{"norm_eps": 1e-06, "tie_word_embeddings": false, "parallel_block": false, "lr_mult_down": 3.0, "dataset": "wikipedia_en"}
Each number is 50 + 10 x the weight over its row's rms, rounded and kept within 0 to 99. Layers, rows and columns count from 0. The size before them is the row's rms in percent of the matrix's.

# down: layer 7 MLP down (transposed), 2048x768, rms 5.06e+04, rows 21-25, columns 576-671
# gate: layer 7 MLP gate, 2048x768, rms 0.304, rows 22-26, columns 576-671
# up: layer 7 MLP up, 2048x768, rms 0.298, rows 22-25, columns 576-671
down21 100:43 50 46 47 45 44 49 52 49 54 39 34 55 53 54 56 33 63 48 56 43 55 73 48 52 48 57 49 54 37 40 36 54 27 41 46 41 48 49 45 38 53 54 51 41 64 57 31 42 51 51 56 49 57 57 54 57 47 59 47 49 53 47 67 46 44 47 46 57 37 72 51 54 47 32 43 73 36 50 45 74 41 51 47 66 34 57 27 57 20 62 70 37 49 50 63
gate22 096:57 63 29 36 43 53 51 65 50 57 69 57 54 59 44 58 33 49 68 29 56 40 57 66 49 71 44 46 32 59 56 55 65 36 32 42 60 38 57 42 59 45 47 50 47 47 30 56 49 50 68 41 50 48 47 50 59 65 45 45 51 44 38 50 46 57 65 53 45 46 60 38 40 38 65 50 46 38 49 47 45 62 38 58 49 49 58 48 66 38 43 61 53 50 63 46
up22 097:45 40 33 58 29 64 40 70 42 53 46 60 52 50 55 49 37 40 58 47 48 40 46 55 72 53 46 43 52 55 35 48 43 52 41 37 40 47 59 59 57 46 55 46 38 54 57 60 58 58 78 45 50 47 46 50 62 31 49 55 68 61 53 43 50 74 30 42 57 26 45 51 50 52 51 46 59 36 34 49 53 52 41 51 40 44 67 56 59 66 44 58 44 41 49 36
down22 102:34 51 60 46 46 57 49 57 54 49 51 42 45 35 61 58 48 57 44 61 47 55 49 49 68 56 58 46 57 63 41 38 39 47 49 46 60 52 53 49 52 46 19 46 48 58 59 58 60 44 45 40 50 52 56 63 58 59 58 50 59 56 48 34 43 43 41 47 56 55 62 60 74 50 26 53 49 40 49 55 45 48 48 41 52 74 58 72 45 53 53 58 50 63 24 46
gate23 098:43 44 56 53 40 51 49 52 49 50 69 40 44 49 49 66 59 41 60 55 45 37 46 54 42 54 58 51 37 59 61 56 42 36 58 35 40 39 26 70 66 53 49 39 50 47 41 61 42 49 49 39 53 33 71 52 57 63 61 46 67 52 57 49 53 51 61 50 46 41 44 50 42 59 71 53 54 49 43 70 62 55 37 55 52 60 37 46 58 24 32 38 60 45 46 44
up23 096:30 36 52 47 64 45 62 51 54 49 32 41 65 41 39 58 50 60 35 58 56 53 32 49 59 60 31 50 64 45 56 44 59 56 71 53 45 67 48 25 43 31 43 50 56 27 50 40 50 58 39 43 55 60 49 55 48 46 38 35 42 48 47 51 59 43 50 58 55 55 46 58 37 35 41 45 68 65 55 35 48 46 62 43 47 44 41 58 54 69 53 47 47 60 51 49
down23 102:42 51 44 64 46 44 39 60 51 47 50 31 62 50 36 70 43 41 45 55 59 71 57 46 54 42 48 54 53 47 49 56 59 54 52 57 60 70 61 43 68 48 51 35 57 51 37 25 48 72 62 44 38 59 50 61 57 42 36 33 46 44 41 70 36 50 46 47 59 23 44 45 62 36 33 53 53 42 58 45 15 55 54 62 31 58 61 49 59 35 47 52 68 66 56 40
gate24 097:41 52 45 61 44 47 53 54 50 52 58 55 56 52 43 54 47 54 47 36 41 34 37 44 57 43 52 42 49 69 55 45 56 53 40 53 37 35 54 38 35 50 59 58 44 43 58 66 61 74 49 48 64 41 56 39 55 63 46 60 47 60 33 35 42 71 52 49 48 40 46 41 60 48 42 51 56 47 50 49 55 32 44 59 44 59 55 45 67 48 48 40 43 51 41 44
up24 099:44 52 45 54 42 51 54 59 37 45 66 35 42 49 58 61 48 49 53 49 61 67 65 46 40 60 54 68 48 37 71 55 39 33 52 56 43 45 49 69 47 56 51 76 34 59 57 47 41 56 50 51 47 43 28 36 60 47 33 54 49 56 44 28 38 30 52 46 62 35 46 41 59 49 47 52 38 59 57 37 53 38 59 54 51 46 44 59 55 46 68 32 57 61 60 54
down24 101:44 54 40 42 45 57 60 54 55 51 44 68 39 39 50 46 35 58 53 48 37 53 36 57 54 62 64 60 50 49 55 49 42 45 37 56 47 42 50 56 60 57 46 54 38 67 49 55 55 61 51 63 62 55 37 62 65 38 25 42 50 52 52 45 37 48 25 45 65 60 48 40 47 47 66 42 53 36 58 40 45 65 52 61 77 34 53 51 65 47 65 48 47 39 50 52
gate25 097:40 43 47 46 65 34 57 35 52 35 55 28 40 62 54 57 44 47 48 48 43 56 49 38 57 46 41 50 44 57 50 41 53 65 46 27 45 71 40 46 46 37 42 45 52 33 53 45 66 68 49 57 38 65 50 61 43 52 37 38 47 47 32 53 54 52 30 51 55 57 62 56 50 60 37 46 35 62 73 70 40 36 49 37 48 46 57 44 46 48 48 33 49 60 53 55
up25 099:47 46 46 48 38 58 45 56 46 36 45 56 44 44 47 46 49 49 46 55 43 64 54 56 37 53 52 54 59 51 36 61 52 49 67 47 39 39 48 50 48 44 62 49 52 46 45 65 40 38 64 54 45 53 66 43 51 43 47 55 56 50 61 38 41 52 36 36 51 50 41 44 56 46 38 32 52 62 70 55 50 51 38 48 33 46 56 35 49 58 58 36 41 34 50 75
down25 105:63 66 39 45 28 51 42 58 39 47 47 47 36 50 36 43 51 55 56 60 53 56 64 62 48 50 53 52 37 63 37 57 41 50 62 63 62 34 52 61 50 49 59 33 52 40 33 62 44 40 49 71 43 44 50 31 40 49 48 59 35 50 53 41 63 38 47 41 45 41 42 44 45 53 38 31 51 66 52 47 58 69 34 50 45 55 42 51 48 56 54 41 27 39 32 62
gate26 109:57 34 46 39 57 64 56 40 54 40 41 56 44 52 46 56 38 62 44 44 66 36 45 50 57 51 59 41 55 59 54 55 79 42 38 65 44 65 41 59 57 60 41 30 42 54 57 42 62 51 46 51 56 59 55 65 51 31 65 56 52 42 70 65 46 52 42 34 41 67 72 56 20 38 59 64 54 54 66 41 39 41 42 65 42 45 56 50 58 42 43 44 55 53 49 53